config = dict(
    num_key_value_heads=7,
    head_dim=64,
    norm_place='pre',
    norm_eps=1e-06,
    rope_fraction=0.25,
    qk_norm=False,
    init='orth',
    learning_rate=0.00206,
    max_grad_norm=1.0,
    schedule='wsd',
    max_seq_len=512,
    max_steps=10859,
)
Each number is 200 + 30 x the weight over its row's rms, rounded and kept within 0 to 999. Layers, rows and columns count from 0. The size before them is the row's rms in percent of the matrix's.

# v: layer 4 attention value, 448x448, rms 0.126, rows 360-383, columns 112-223
# o: layer 4 attention output (transposed), 448x448, rms 0.207, rows 360-383, columns 112-223
# q: layer 4 attention query, 448x448, rms 0.151, rows 384-390, columns 112-223
# k: layer 4 attention key, 448x448, rms 0.151, rows 384-390, columns 112-223
v360,111,206,176,211,183,274,259,230,200,223,209,262,168,187,150,221,210,172,153,201,278,168,224,223,176,185,267,222,191,229,165,129,220,177,203,269,205,175,167,176,191,178,171,160,187,204,211,244,220,141,240,175,214,176,133,219,168,245,208,197,208,212,231,236,251,214,206,184,211,177,219,252,180,205,219,196,201,172,189,185,186,205,155,230,220,192,131,250,184,188,171,233,204,178,195,201,188,142,170,159,190,186,115,131,156,197,186,155,188,188,145,187,229
o360,107,202,171,179,171,204,187,166,166,228,183,153,259,209,216,209,121,195,234,171,251,234,139,204,227,170,215,176,243,137,169,228,200,175,209,187,224,225,202,207,204,253,230,200,233,189,218,193,161,260,210,206,237,175,225,172,250,174,167,211,243,156,202,155,201,206,196,236,190,244,199,173,174,180,194,239,223,259,254,216,213,164,239,198,173,178,217,200,200,202,233,188,200,232,221,220,212,249,180,212,201,201,181,224,229,235,223,213,185,201,201,189,207
v361,100,218,173,183,167,212,164,213,246,211,175,143,213,272,174,168,272,182,160,252,220,167,248,213,204,185,160,210,202,243,242,240,244,235,189,157,235,191,140,202,217,216,190,203,172,208,219,201,204,163,202,209,188,172,210,208,222,156,225,233,194,187,229,196,184,164,243,223,183,226,228,238,275,266,192,206,226,235,218,192,195,215,215,203,189,251,164,239,210,202,242,194,130,248,217,218,176,163,212,171,194,210,192,205,183,163,214,202,246,204,226,235,246
o361,096,197,200,143,272,219,219,200,213,204,180,245,187,173,197,178,205,176,255,200,171,174,191,173,200,210,203,243,216,233,165,175,206,210,169,184,220,221,213,185,120,179,220,234,247,175,184,158,202,181,214,184,202,175,205,208,166,206,211,210,243,189,231,220,212,236,222,200,255,144,214,176,139,203,250,220,226,213,175,190,154,166,251,204,151,205,177,176,169,208,202,226,252,155,253,212,224,205,222,166,197,228,228,212,189,248,158,141,202,224,247,201,193
v362,105,239,178,212,134,202,199,183,153,240,228,215,198,170,203,203,256,171,164,230,190,171,175,177,211,228,278,194,174,167,183,228,240,220,243,187,235,174,213,182,228,274,204,186,132,235,197,141,213,135,222,226,226,196,221,225,211,247,216,236,238,184,187,185,191,178,219,206,191,203,210,210,233,184,205,236,141,175,197,209,210,183,193,191,256,185,158,174,204,207,187,171,156,180,231,157,209,198,236,195,180,204,212,247,255,203,149,185,197,186,253,204,239
o362,106,166,222,178,205,199,200,217,174,156,184,223,196,222,267,214,169,191,223,220,168,192,201,160,136,159,196,176,237,199,177,244,200,194,190,186,190,232,136,186,197,198,184,194,239,183,242,227,152,218,161,185,176,211,172,165,264,214,194,230,206,236,201,210,203,215,246,226,239,221,203,246,121,183,241,271,227,254,210,207,216,215,199,151,204,150,222,208,249,229,194,217,182,191,252,182,189,206,122,210,220,196,188,168,196,220,163,136,225,226,199,139,251
v363,103,179,210,167,223,234,182,235,185,229,182,237,202,246,181,188,182,214,219,154,180,219,161,219,191,213,226,184,157,242,176,262,166,172,133,172,175,201,213,179,163,202,210,218,196,158,196,193,218,225,128,258,150,211,219,193,156,171,169,153,176,180,163,196,219,154,180,223,242,259,157,140,200,249,142,226,232,230,200,284,182,185,255,105,159,209,189,195,260,217,207,191,255,206,208,215,179,186,209,208,139,187,232,196,257,220,226,151,153,200,217,200,232
o363,111,167,249,225,176,166,182,199,129,161,191,199,187,218,225,230,234,157,183,197,231,197,205,177,195,193,162,224,167,196,183,157,169,188,220,219,237,211,216,270,174,188,222,196,207,197,205,203,222,184,208,176,252,210,207,247,199,171,230,140,198,250,246,197,178,247,209,200,215,181,240,213,190,193,177,187,173,193,161,155,225,219,198,220,211,168,210,169,141,206,209,212,170,268,178,148,237,217,187,215,198,206,206,144,194,194,153,248,149,199,195,194,181
v364,096,159,160,167,214,207,190,178,170,189,244,206,232,230,207,122,192,247,212,186,198,178,177,170,189,242,163,196,174,245,233,221,137,192,190,196,189,185,229,207,194,187,208,272,183,149,195,210,252,178,252,142,189,244,208,208,197,184,199,211,183,167,236,273,164,205,177,160,239,230,204,216,208,163,222,202,241,218,204,206,179,191,195,199,173,217,147,176,189,180,252,233,210,223,209,190,223,192,173,225,202,177,157,237,159,224,206,189,155,264,197,244,236
o364,092,204,191,256,204,172,194,231,263,226,174,179,197,189,163,229,201,156,198,188,216,253,242,229,203,233,197,236,227,204,202,182,188,193,139,200,200,198,197,168,194,258,194,168,176,230,198,168,205,237,166,236,234,221,202,215,172,241,167,192,151,211,253,167,235,200,201,195,163,204,190,234,211,184,228,207,219,224,222,204,149,215,235,232,194,184,195,214,199,204,208,203,213,253,190,256,218,200,212,188,208,201,223,221,121,236,180,213,243,186,189,142,172
v365,100,189,226,238,199,181,166,208,215,182,196,174,203,198,121,206,283,266,193,261,196,146,186,204,178,129,178,214,192,224,178,144,155,188,237,259,202,197,117,179,227,201,218,160,157,195,239,242,209,179,178,174,206,212,241,162,200,202,203,170,223,193,182,191,228,283,165,228,187,268,200,237,256,140,188,164,175,262,230,132,232,219,236,200,203,200,189,228,227,177,159,239,170,163,175,182,179,200,203,179,216,187,241,221,180,234,205,184,188,169,222,142,206
o365,101,208,166,214,213,194,242,231,205,163,139,226,210,204,203,202,175,190,227,170,220,267,210,151,231,245,178,223,228,230,228,196,250,203,204,156,206,242,227,210,215,204,200,232,227,208,186,221,217,196,270,185,254,169,160,200,266,213,170,209,241,195,213,140,212,176,218,194,209,178,215,135,165,195,197,229,184,217,208,214,228,178,135,233,218,224,217,173,203,246,256,179,198,220,213,214,142,215,243,234,209,203,128,205,236,200,189,210,252,219,194,212,184
v366,106,179,213,171,206,235,185,223,223,157,197,240,205,180,204,174,238,243,168,202,226,235,202,194,229,213,180,226,212,204,176,196,204,175,206,234,117,181,215,192,217,161,219,254,179,216,225,176,153,186,242,203,248,221,184,240,157,241,286,203,199,159,236,183,191,229,187,216,222,182,199,165,220,185,216,244,250,177,236,241,196,243,271,246,239,208,205,160,145,211,226,213,187,196,188,227,175,230,220,172,192,168,212,164,215,208,233,214,159,216,225,170,219
o366,110,218,240,197,211,239,271,211,176,216,206,212,195,221,179,223,146,204,196,171,179,230,213,179,211,226,246,229,208,184,236,209,175,243,224,226,206,227,226,243,174,205,137,135,183,194,186,173,167,201,272,265,241,164,205,159,217,198,181,205,226,188,193,243,259,210,188,104,179,198,151,234,170,233,165,165,226,156,206,227,179,175,212,216,173,156,208,216,237,226,230,163,220,120,165,212,216,253,207,223,230,212,169,164,156,200,224,203,221,176,182,185,192
v367,100,192,230,202,147,257,214,168,253,179,203,226,242,215,272,206,231,152,204,149,222,216,192,165,167,201,214,220,184,174,236,205,172,204,193,236,203,199,175,198,188,186,230,191,191,175,209,137,219,192,187,223,204,213,157,209,252,207,211,174,205,217,234,181,200,238,195,189,193,257,214,190,205,126,166,232,183,174,227,262,193,257,214,240,227,178,209,235,158,245,169,252,253,189,192,188,252,192,242,193,188,154,221,191,208,231,197,170,219,215,147,213,231
o367,098,173,188,196,236,162,235,163,179,180,225,245,201,213,193,194,180,205,211,231,176,280,180,229,214,216,192,191,269,260,183,195,189,179,182,192,198,214,212,217,197,130,190,219,180,209,182,158,186,219,257,173,211,187,214,203,181,219,169,191,195,236,191,237,205,203,219,199,215,217,190,186,208,213,158,200,244,243,156,167,209,232,193,158,197,216,224,215,203,177,218,152,166,133,145,188,223,245,185,237,187,222,178,205,203,222,239,170,196,244,208,190,207
v368,101,237,157,185,168,164,224,172,213,181,234,216,199,187,129,150,181,160,135,172,216,175,174,199,222,183,184,199,238,182,137,220,168,209,171,226,226,199,145,231,170,233,192,170,180,194,204,169,178,172,172,222,173,209,199,194,177,180,217,218,235,181,219,196,175,214,192,253,177,192,194,189,205,172,221,189,222,196,206,171,232,176,221,242,214,217,175,140,198,197,194,162,188,158,212,180,214,223,188,209,214,240,220,133,170,236,204,115,183,258,191,219,215
o368,097,142,195,222,199,263,151,167,183,267,201,214,163,230,194,234,178,206,193,227,196,221,207,213,210,202,185,220,256,191,225,191,248,200,167,177,151,172,161,174,138,170,174,216,215,216,192,204,202,195,194,228,211,207,194,197,220,216,165,217,179,207,219,206,175,212,174,185,218,259,185,180,192,219,172,249,170,169,205,225,237,231,207,186,229,231,195,231,137,175,219,205,201,166,125,218,202,203,208,194,201,196,190,215,179,198,167,245,258,215,153,206,169
v369,097,165,173,245,195,195,196,145,188,211,166,135,176,196,194,183,233,194,215,163,201,224,219,198,218,206,175,170,188,217,234,187,172,245,227,260,181,194,260,226,208,216,243,193,242,163,202,191,194,177,189,226,196,207,200,165,199,213,183,193,159,195,246,162,220,258,162,161,249,263,210,133,172,159,204,198,183,202,230,125,180,246,202,255,195,178,172,196,183,208,224,146,193,149,223,210,225,189,233,172,162,124,198,184,225,164,198,209,186,189,186,176,187
o369,096,174,216,215,177,188,239,267,184,203,168,195,225,201,216,203,246,224,208,175,200,142,193,221,222,197,253,179,202,193,240,211,211,173,211,208,243,173,197,221,220,193,207,199,146,262,226,198,205,200,215,183,217,214,261,180,212,185,252,220,210,257,116,202,178,193,245,168,157,208,190,253,204,206,209,191,216,200,182,167,249,194,198,218,180,215,225,203,176,203,229,198,162,192,234,210,205,229,216,235,203,234,177,206,209,218,222,259,201,240,211,270,125
v370,100,191,195,162,187,240,170,231,187,193,156,224,207,178,205,192,175,209,191,210,254,185,187,203,171,200,164,217,178,177,192,203,178,223,183,173,191,232,210,239,153,218,222,176,144,185,206,180,177,240,174,177,179,203,219,207,199,171,166,195,165,155,235,215,244,219,226,201,204,195,171,229,218,238,236,200,207,174,157,215,160,179,264,192,182,134,166,180,213,228,221,252,253,181,209,145,208,183,214,212,251,204,219,134,207,186,206,240,184,181,280,230,218
o370,097,159,176,220,181,225,222,229,202,200,207,225,177,254,175,177,191,167,173,212,213,249,215,194,227,211,234,180,209,220,196,199,135,150,237,227,215,151,242,181,189,212,165,218,225,224,162,180,226,177,160,228,225,210,183,202,158,235,243,230,201,239,184,178,184,219,159,216,184,198,160,184,152,170,189,206,226,191,220,166,202,195,173,173,172,186,177,189,173,125,203,168,173,237,142,169,229,203,187,157,177,219,158,214,210,222,164,170,211,247,203,204,167
v371,105,198,240,201,184,176,197,257,181,172,233,129,191,199,173,179,131,206,267,203,208,254,213,217,175,205,264,156,243,226,161,221,180,220,199,214,167,216,180,187,241,182,155,228,153,183,200,170,183,215,213,168,214,207,182,176,249,194,214,190,256,216,152,222,174,205,192,185,216,221,227,212,284,165,244,243,203,184,185,191,217,222,211,206,225,131,189,210,224,190,166,220,228,197,183,206,213,185,197,121,200,242,202,151,203,155,196,175,185,222,235,131,219
o371,107,173,207,225,215,230,193,161,170,175,177,189,208,187,225,235,187,180,154,192,183,164,252,235,239,197,158,202,184,178,199,158,206,208,197,206,194,200,237,221,213,228,175,200,242,233,206,194,187,209,220,225,261,210,217,220,154,174,158,179,190,181,226,197,190,184,173,210,224,128,230,174,181,243,228,187,209,181,175,191,202,239,217,230,277,231,212,186,182,199,248,160,222,217,186,211,220,167,166,174,143,105,196,213,204,153,187,215,204,191,167,183,207
v372,099,205,191,235,147,246,204,251,244,214,176,158,227,229,145,169,234,196,231,200,195,232,204,188,191,208,150,192,230,194,197,241,191,223,180,197,206,170,236,209,194,237,240,227,207,152,232,179,196,248,196,240,169,238,206,217,166,199,209,165,214,228,237,211,195,258,189,168,258,199,197,159,174,236,239,199,204,210,210,268,217,263,191,211,128,227,213,199,168,197,118,244,197,190,261,221,217,162,245,151,213,200,180,167,166,209,244,220,222,203,174,201,226
o372,100,194,199,167,215,206,183,196,186,217,214,211,195,180,196,160,167,196,222,216,191,210,190,188,147,229,205,201,235,165,176,229,224,221,200,185,220,222,232,218,198,210,190,214,203,212,147,158,197,192,237,207,217,221,171,241,215,232,207,242,193,186,215,221,187,189,211,187,215,183,150,258,203,193,199,204,285,185,180,209,210,184,235,212,220,256,210,148,205,240,200,231,144,283,179,215,244,212,191,204,152,221,186,232,183,218,226,150,199,194,198,198,188
v373,102,176,206,160,179,179,234,235,234,194,199,205,236,183,220,194,193,172,218,163,224,161,217,177,157,210,174,179,211,180,147,218,190,215,236,143,193,156,156,262,224,219,141,207,193,203,195,180,194,174,241,191,250,265,145,223,248,236,206,239,239,183,214,233,206,191,188,190,176,176,239,263,220,216,215,274,220,225,220,188,245,192,229,179,197,203,227,213,208,176,176,167,170,172,182,201,189,179,154,231,157,194,219,178,193,232,217,171,193,161,189,257,228
o373,100,260,175,193,240,240,187,207,209,245,233,192,154,182,221,171,187,185,134,280,196,195,241,216,199,170,190,233,241,176,183,177,211,258,219,258,218,163,172,147,255,213,209,160,182,206,193,181,236,191,195,160,198,195,211,252,179,223,196,197,241,156,189,137,196,186,217,193,176,171,219,143,204,240,242,166,174,193,138,252,178,214,160,215,213,205,193,169,203,245,157,198,209,140,184,216,193,235,176,200,225,257,216,206,219,209,176,207,226,195,204,228,214
v374,101,226,193,180,216,198,205,191,222,292,189,214,188,222,232,208,189,287,207,160,206,223,222,222,173,168,162,189,190,208,231,192,213,195,164,167,202,194,206,251,240,223,195,203,226,180,222,191,175,197,220,161,169,182,206,186,156,256,188,216,210,251,206,212,224,178,248,188,156,225,226,235,269,164,185,192,206,188,161,215,186,235,246,207,207,294,223,208,224,179,217,154,167,188,180,186,227,165,200,217,266,215,248,234,223,254,232,201,207,225,213,194,193
o374,112,215,199,192,254,265,194,188,216,204,214,187,177,146,183,227,179,193,181,194,223,168,181,209,200,217,159,226,176,198,136,134,157,194,198,194,210,252,192,147,153,164,208,227,194,164,198,215,200,190,240,161,205,160,201,222,216,186,269,175,183,172,235,158,175,232,167,262,189,206,221,150,167,220,226,226,196,219,196,194,181,111,181,156,227,195,213,195,202,179,149,222,186,238,256,221,207,199,244,217,153,171,234,243,174,230,144,156,223,241,238,124,174
v375,109,175,198,201,203,231,156,166,194,177,245,226,207,246,184,127,212,195,212,221,284,192,168,200,224,185,145,190,203,190,274,270,168,164,182,198,191,161,255,193,141,141,167,187,159,129,203,175,188,244,201,193,197,216,193,208,211,205,179,237,169,231,217,203,227,207,227,202,186,197,217,191,161,214,163,237,195,168,237,193,193,224,228,190,212,191,191,187,176,260,203,197,192,198,151,181,218,187,204,184,159,136,174,119,209,207,158,202,267,197,180,186,203
o375,106,227,189,211,198,161,157,244,205,191,188,225,186,160,192,236,222,199,174,204,131,199,225,177,232,254,153,177,192,231,209,185,186,167,203,174,192,326,223,159,248,178,255,182,229,230,185,229,278,172,158,198,194,262,174,189,218,201,190,116,238,144,240,219,205,185,186,217,185,230,189,269,184,185,237,153,179,233,205,230,221,217,254,246,187,219,207,175,235,193,200,160,195,189,193,197,218,240,221,179,192,238,197,211,176,194,199,211,147,207,246,193,181
v376,105,192,251,169,190,172,216,210,195,175,192,168,205,174,166,240,164,266,165,189,223,218,238,196,146,190,175,177,222,186,157,199,173,198,260,225,176,225,189,199,203,201,206,208,163,260,173,247,206,195,182,197,251,222,226,235,167,220,202,220,263,233,140,163,186,172,239,194,187,180,233,224,201,223,213,249,229,217,185,174,216,125,235,216,158,211,224,214,155,174,215,230,190,232,185,163,214,226,196,199,208,201,179,188,151,231,188,201,183,208,166,165,174
o376,108,150,164,233,148,225,181,227,183,216,203,219,203,191,228,202,217,143,181,258,207,214,245,213,225,184,257,186,198,158,240,239,193,248,184,247,236,236,185,162,208,243,164,198,193,212,174,199,183,149,268,162,173,180,193,204,167,183,160,208,232,221,253,256,201,226,231,213,219,168,255,210,208,202,224,213,191,183,226,223,185,179,144,210,169,210,207,171,202,247,229,182,211,139,179,267,187,157,162,207,170,214,204,197,198,185,194,151,180,221,199,232,234
v377,098,174,244,175,194,217,157,180,231,223,153,180,180,154,181,205,178,255,182,237,180,226,194,210,198,201,192,209,241,258,229,246,211,198,199,164,175,196,151,190,189,207,204,183,178,209,223,197,157,244,218,232,167,196,214,178,208,194,158,197,223,231,210,185,186,177,181,241,200,246,199,161,265,137,237,245,203,198,149,210,233,239,212,196,215,201,184,136,242,189,223,201,165,225,212,179,257,218,208,202,197,165,271,250,231,214,212,204,215,190,214,218,243
o377,095,223,196,175,182,187,194,234,237,209,217,254,184,163,203,173,152,197,208,173,203,199,211,241,172,234,233,171,180,178,215,163,180,272,245,254,252,211,222,240,193,208,216,250,247,160,186,227,170,170,191,153,178,210,254,208,205,187,173,247,200,164,212,199,202,232,168,169,186,130,185,223,227,215,186,166,215,168,227,177,161,216,171,231,219,184,179,181,192,182,197,200,194,207,208,208,193,191,166,236,199,235,129,229,140,168,225,156,204,238,177,133,192
v378,100,180,190,225,260,205,190,233,164,209,224,194,184,240,251,188,195,232,201,148,199,219,191,201,188,183,167,149,216,234,135,146,220,188,208,226,214,181,174,173,98,210,211,227,212,202,199,147,184,226,204,214,215,170,207,238,159,187,194,200,317,147,205,170,228,162,188,254,201,172,170,165,189,206,233,154,135,197,201,189,234,153,228,216,206,225,265,203,222,167,246,203,281,201,216,209,168,239,161,226,191,228,192,189,198,181,196,219,253,186,253,226,199
o378,094,218,226,230,125,204,209,131,195,184,193,213,243,164,198,177,168,159,213,205,142,177,166,192,192,202,178,197,166,247,212,199,201,241,258,207,172,212,183,150,225,174,166,199,214,190,222,227,245,199,218,203,189,218,169,156,245,216,158,233,131,197,167,231,186,177,217,180,194,179,182,150,177,249,180,192,218,162,209,181,174,199,183,253,200,248,234,145,198,188,158,222,147,184,165,223,231,189,219,157,246,211,209,173,209,250,183,232,217,180,143,188,231
v379,106,202,197,198,192,220,251,293,191,139,230,217,174,195,209,162,202,149,190,178,182,201,217,211,165,183,173,148,157,195,286,175,211,187,169,186,208,216,214,230,197,217,229,223,234,240,233,241,200,166,220,217,141,194,194,191,175,225,184,166,135,201,189,215,195,227,152,180,206,203,178,197,223,183,211,197,136,194,244,227,251,177,193,225,198,188,178,208,185,180,257,149,176,212,200,194,220,211,250,189,216,200,175,194,165,198,193,178,222,190,189,192,207
o379,108,174,216,213,165,173,202,222,203,228,246,177,205,194,204,230,226,192,179,166,195,197,227,200,297,225,192,205,189,193,175,210,211,177,174,211,218,214,215,208,237,204,206,221,190,162,243,176,245,230,238,175,232,277,211,287,215,188,164,233,194,180,164,227,156,171,203,220,148,242,217,220,171,222,177,246,205,188,206,158,212,178,227,111,220,204,227,122,113,171,183,247,266,203,203,222,250,222,225,201,229,189,211,211,226,219,189,178,164,233,271,229,285
v380,104,192,206,142,218,212,175,222,210,207,225,258,221,201,204,196,154,236,176,154,237,216,192,176,208,243,202,291,193,270,264,208,184,174,183,230,183,187,210,197,251,206,173,180,156,205,125,204,286,160,224,199,156,145,202,117,180,230,179,182,235,163,161,189,185,225,213,202,207,233,159,218,246,236,185,187,232,252,209,223,175,227,199,164,169,172,209,256,207,208,170,205,230,231,232,196,209,233,196,165,218,181,189,192,196,202,214,161,207,183,189,189,154
o380,100,165,211,195,137,198,211,219,202,208,244,211,172,234,168,239,165,160,244,197,184,185,232,229,235,149,220,208,219,163,193,228,223,242,195,240,225,271,219,224,180,172,154,222,152,188,175,153,178,211,163,217,225,232,256,174,155,196,233,222,196,202,289,248,169,187,146,173,235,201,238,215,185,186,185,227,160,175,187,169,229,197,156,226,209,202,206,140,239,162,240,178,154,267,195,209,233,99,213,232,208,160,217,154,210,211,164,195,177,214,183,168,200
v381,099,226,198,127,231,239,185,184,228,202,170,200,180,227,201,194,182,246,177,219,223,265,215,174,252,140,180,215,181,248,190,202,154,152,195,163,164,235,218,219,220,170,214,208,167,172,219,203,207,167,183,235,162,264,214,272,166,200,195,202,212,202,195,184,208,227,146,157,184,178,192,175,165,206,207,189,202,195,180,191,202,219,173,164,141,224,140,195,247,165,198,206,188,169,182,233,172,206,188,171,207,267,220,193,175,204,197,197,137,223,244,247,208
o381,103,183,245,234,228,199,200,230,158,195,228,183,218,220,226,256,240,216,187,218,165,222,191,199,216,260,209,204,172,176,198,188,213,273,194,259,167,151,211,194,144,204,186,197,184,159,150,196,190,240,244,175,210,190,183,196,201,174,205,181,223,190,184,252,231,246,205,195,160,216,222,187,225,251,227,192,252,148,216,216,194,114,248,179,186,173,180,214,192,228,185,201,165,179,169,212,237,211,177,185,157,198,197,212,215,129,234,170,204,201,201,208,213
v382,106,197,215,239,156,191,177,145,241,222,200,206,209,224,207,182,191,182,215,193,187,215,199,180,179,208,229,154,217,165,219,149,217,235,209,244,224,195,196,218,204,181,227,224,250,169,244,226,200,194,235,189,255,176,202,154,197,263,166,174,209,241,183,258,255,240,225,156,174,236,203,218,182,229,240,204,237,173,154,199,210,147,180,193,217,191,201,230,147,193,196,197,188,209,206,193,209,196,177,220,204,175,160,247,213,200,199,218,226,155,175,225,216
o382,110,220,201,103,214,214,228,190,211,191,198,192,166,157,184,182,167,210,209,236,182,217,231,207,182,216,242,247,232,200,211,210,201,193,187,153,195,208,226,224,216,196,155,236,193,182,251,222,159,186,189,241,225,214,188,167,198,210,247,187,205,223,221,124,157,215,205,214,219,186,203,195,215,150,220,211,180,207,210,181,234,207,215,163,196,151,190,195,270,168,149,216,172,184,263,171,168,228,242,208,233,197,243,204,182,230,163,168,217,221,229,229,165
v383,106,197,157,235,186,216,151,201,184,200,208,203,184,190,161,126,193,229,207,175,216,239,251,145,235,176,171,175,225,210,165,183,142,186,219,219,190,210,210,200,215,183,183,166,209,220,217,182,266,210,218,196,148,178,173,188,178,227,221,129,210,189,224,188,201,195,230,189,179,161,204,242,252,215,217,199,247,225,199,198,191,233,186,192,206,257,164,275,189,195,173,180,198,183,217,145,202,222,200,212,232,224,209,205,190,195,213,190,213,215,185,195,230
o383,104,234,198,153,199,213,229,193,213,232,212,202,238,250,184,213,212,192,175,171,263,176,216,209,166,217,201,198,194,211,168,210,208,202,209,250,218,224,185,170,188,192,265,248,179,272,174,234,207,218,248,190,256,254,175,194,190,226,220,243,235,190,224,199,165,182,216,229,247,190,181,150,183,227,217,224,210,210,209,200,238,167,251,189,205,202,232,222,259,178,207,192,238,210,197,191,192,162,244,188,184,212,218,172,234,237,221,150,250,203,246,302,192
q384,093,217,206,227,158,158,205,240,186,185,208,205,191,170,213,138,120,196,235,183,238,189,256,198,190,191,183,206,192,194,175,206,236,236,164,200,238,238,210,160,208,218,216,220,218,196,214,218,189,180,209,207,199,199,184,207,183,171,200,210,198,182,187,161,179,206,141,216,208,272,165,170,220,160,225,218,236,178,203,236,268,228,205,205,190,221,211,188,203,272,157,254,224,240,219,177,165,197,179,259,156,213,186,191,191,238,202,210,223,180,185,130,188
k384,101,199,172,197,185,173,214,185,223,176,227,196,198,194,167,205,214,161,204,228,211,185,206,198,231,183,184,167,214,171,150,176,189,216,214,205,171,174,168,198,196,185,212,143,200,211,233,230,126,190,174,188,224,209,203,170,235,162,207,192,196,159,161,239,250,265,217,275,188,218,250,226,203,205,167,137,200,183,223,184,223,168,236,220,217,257,177,146,215,180,188,186,236,237,123,199,208,223,209,175,184,160,259,170,196,230,192,217,192,158,215,195,217
q385,094,158,190,209,218,191,189,202,215,155,133,179,175,231,161,175,226,232,236,171,191,226,218,173,165,195,165,185,203,239,194,195,218,203,214,177,256,207,195,184,225,239,190,204,169,202,156,236,153,161,192,215,209,192,206,215,233,155,194,181,167,199,200,213,133,203,167,195,222,240,169,211,221,168,210,257,193,226,138,165,228,234,187,197,179,227,220,212,191,216,225,244,211,200,268,207,184,186,185,198,201,201,228,193,198,234,258,202,183,230,174,171,181
k385,084,202,262,189,210,168,189,202,260,209,222,237,219,241,165,214,171,187,168,170,158,203,203,186,214,215,167,222,208,209,171,161,202,167,179,210,197,138,202,206,196,158,176,202,182,175,208,148,171,218,192,217,222,204,208,226,189,192,214,225,199,202,207,190,180,230,165,165,195,199,164,132,158,192,189,186,217,195,216,153,243,236,184,133,219,207,215,211,175,258,174,161,156,213,221,195,228,165,232,256,152,250,184,266,164,256,205,217,146,120,238,169,191
q386,114,183,165,197,166,139,203,175,172,223,221,196,162,210,262,214,227,223,221,202,183,246,223,165,237,174,190,140,194,158,228,197,249,232,216,218,210,212,141,189,244,226,215,248,162,158,124,261,150,192,181,196,130,181,167,168,244,160,173,206,177,207,202,213,207,187,182,204,216,260,206,175,225,210,174,226,276,228,213,230,215,232,147,232,144,208,216,232,200,224,209,248,239,193,188,206,208,196,225,187,234,192,179,193,190,201,236,162,251,206,250,157,181
k386,110,162,224,208,195,169,192,225,215,242,193,256,136,243,215,198,214,235,146,215,167,221,208,181,231,207,208,240,196,234,247,223,235,206,175,213,204,167,193,212,162,160,230,230,179,243,234,186,194,259,198,233,206,222,181,215,201,181,179,225,216,232,173,207,171,186,167,157,222,223,141,129,150,200,202,178,127,190,184,189,197,221,191,257,249,211,237,253,165,201,178,185,215,211,213,176,240,210,204,196,190,197,214,182,206,239,222,200,114,198,195,170,163
q387,092,174,220,208,209,174,214,200,227,219,210,176,226,176,222,208,209,177,197,196,187,187,195,151,150,204,198,164,203,207,183,185,164,235,228,211,204,180,170,244,202,212,191,169,200,212,208,144,198,238,183,267,223,232,229,212,216,208,228,189,182,213,146,206,165,199,243,217,243,210,213,202,197,194,265,187,234,187,165,172,211,212,203,230,234,202,218,207,190,196,239,209,161,226,122,201,188,214,235,187,222,215,226,167,224,236,194,216,159,235,196,243,208
k387,108,219,192,197,226,171,277,169,134,182,192,226,173,200,254,184,168,179,207,192,183,197,211,197,267,167,171,165,225,190,185,251,135,212,226,175,167,194,151,190,139,233,197,183,195,204,198,213,201,269,160,232,282,155,152,190,155,174,208,187,208,164,253,251,234,175,211,192,171,192,205,212,212,220,208,214,211,202,210,175,192,206,233,222,147,213,162,187,213,244,227,220,282,169,204,254,203,191,262,162,203,217,178,200,168,199,172,178,197,237,216,244,171
q388,108,194,203,221,190,178,200,207,262,189,218,142,231,217,228,204,249,178,181,169,202,173,166,179,151,170,218,242,230,243,188,226,138,195,217,201,163,138,183,188,225,157,220,191,164,185,195,222,256,218,214,209,242,261,229,193,204,223,225,180,185,219,165,239,165,185,230,198,241,166,180,200,197,195,258,169,266,197,211,165,219,209,180,242,220,235,190,156,165,210,207,198,186,216,113,215,257,207,216,229,198,202,221,193,207,220,228,231,153,238,197,273,184
k388,098,176,170,178,207,189,251,194,143,195,230,218,240,148,254,122,176,219,226,230,196,222,250,213,189,139,209,174,210,204,176,194,174,170,246,230,178,180,153,170,177,232,202,184,185,226,166,252,205,264,202,180,227,161,185,197,170,194,224,160,212,163,230,198,214,184,225,154,182,183,227,242,236,236,213,207,227,187,201,227,198,200,242,275,162,193,132,220,217,211,239,180,198,207,161,204,216,195,210,171,214,186,169,175,229,168,176,210,240,263,233,250,171
q389,091,185,238,179,217,212,171,219,243,238,238,219,202,198,235,231,201,267,180,171,207,210,221,138,174,195,187,208,211,210,268,192,187,198,252,241,209,173,174,224,171,188,213,171,217,223,177,148,175,188,211,220,210,219,131,222,171,171,153,195,202,196,242,132,197,215,178,154,241,212,187,238,182,191,226,211,148,209,190,230,166,169,167,178,156,202,198,213,200,252,212,201,174,222,190,202,154,194,144,216,155,223,235,182,193,181,142,180,190,169,219,182,222
k389,105,212,205,198,200,207,210,191,205,254,208,232,183,227,215,206,195,209,250,170,171,203,221,202,187,200,204,239,166,182,245,189,187,239,146,194,184,149,205,198,167,161,203,206,209,200,176,193,209,212,271,193,209,207,147,219,175,216,178,208,197,223,166,215,168,167,206,158,203,181,186,239,162,158,191,180,158,178,233,181,188,226,201,209,230,215,176,227,176,171,232,162,228,197,189,186,160,147,219,195,201,203,213,215,187,223,115,190,208,199,186,226,174
q390,105,223,186,208,169,184,234,221,216,159,211,213,197,167,224,207,191,200,175,177,185,171,180,172,128,200,225,231,193,189,231,213,206,209,191,226,172,173,234,180,193,190,239,208,169,190,182,183,213,179,207,167,199,191,181,221,171,181,144,174,208,134,237,174,214,188,219,184,222,188,154,198,171,213,202,149,217,194,209,259,213,284,174,197,157,209,158,164,179,235,200,213,150,231,168,206,208,218,162,220,176,204,124,259,213,211,243,193,238,143,247,145,192
k390,107,220,161,205,183,222,216,225,177,219,205,221,214,188,215,171,159,230,233,240,193,236,234,215,146,187,185,209,233,233,192,197,181,202,178,239,164,208,209,200,197,191,171,182,171,191,183,241,205,174,197,162,164,190,197,202,198,169,167,199,172,183,199,237,188,257,213,123,232,182,169,183,212,232,195,215,161,216,222,234,191,208,167,229,222,220,190,234,219,184,141,163,189,168,207,196,226,173,244,215,163,156,232,250,217,145,220,273,181,273,207,215,182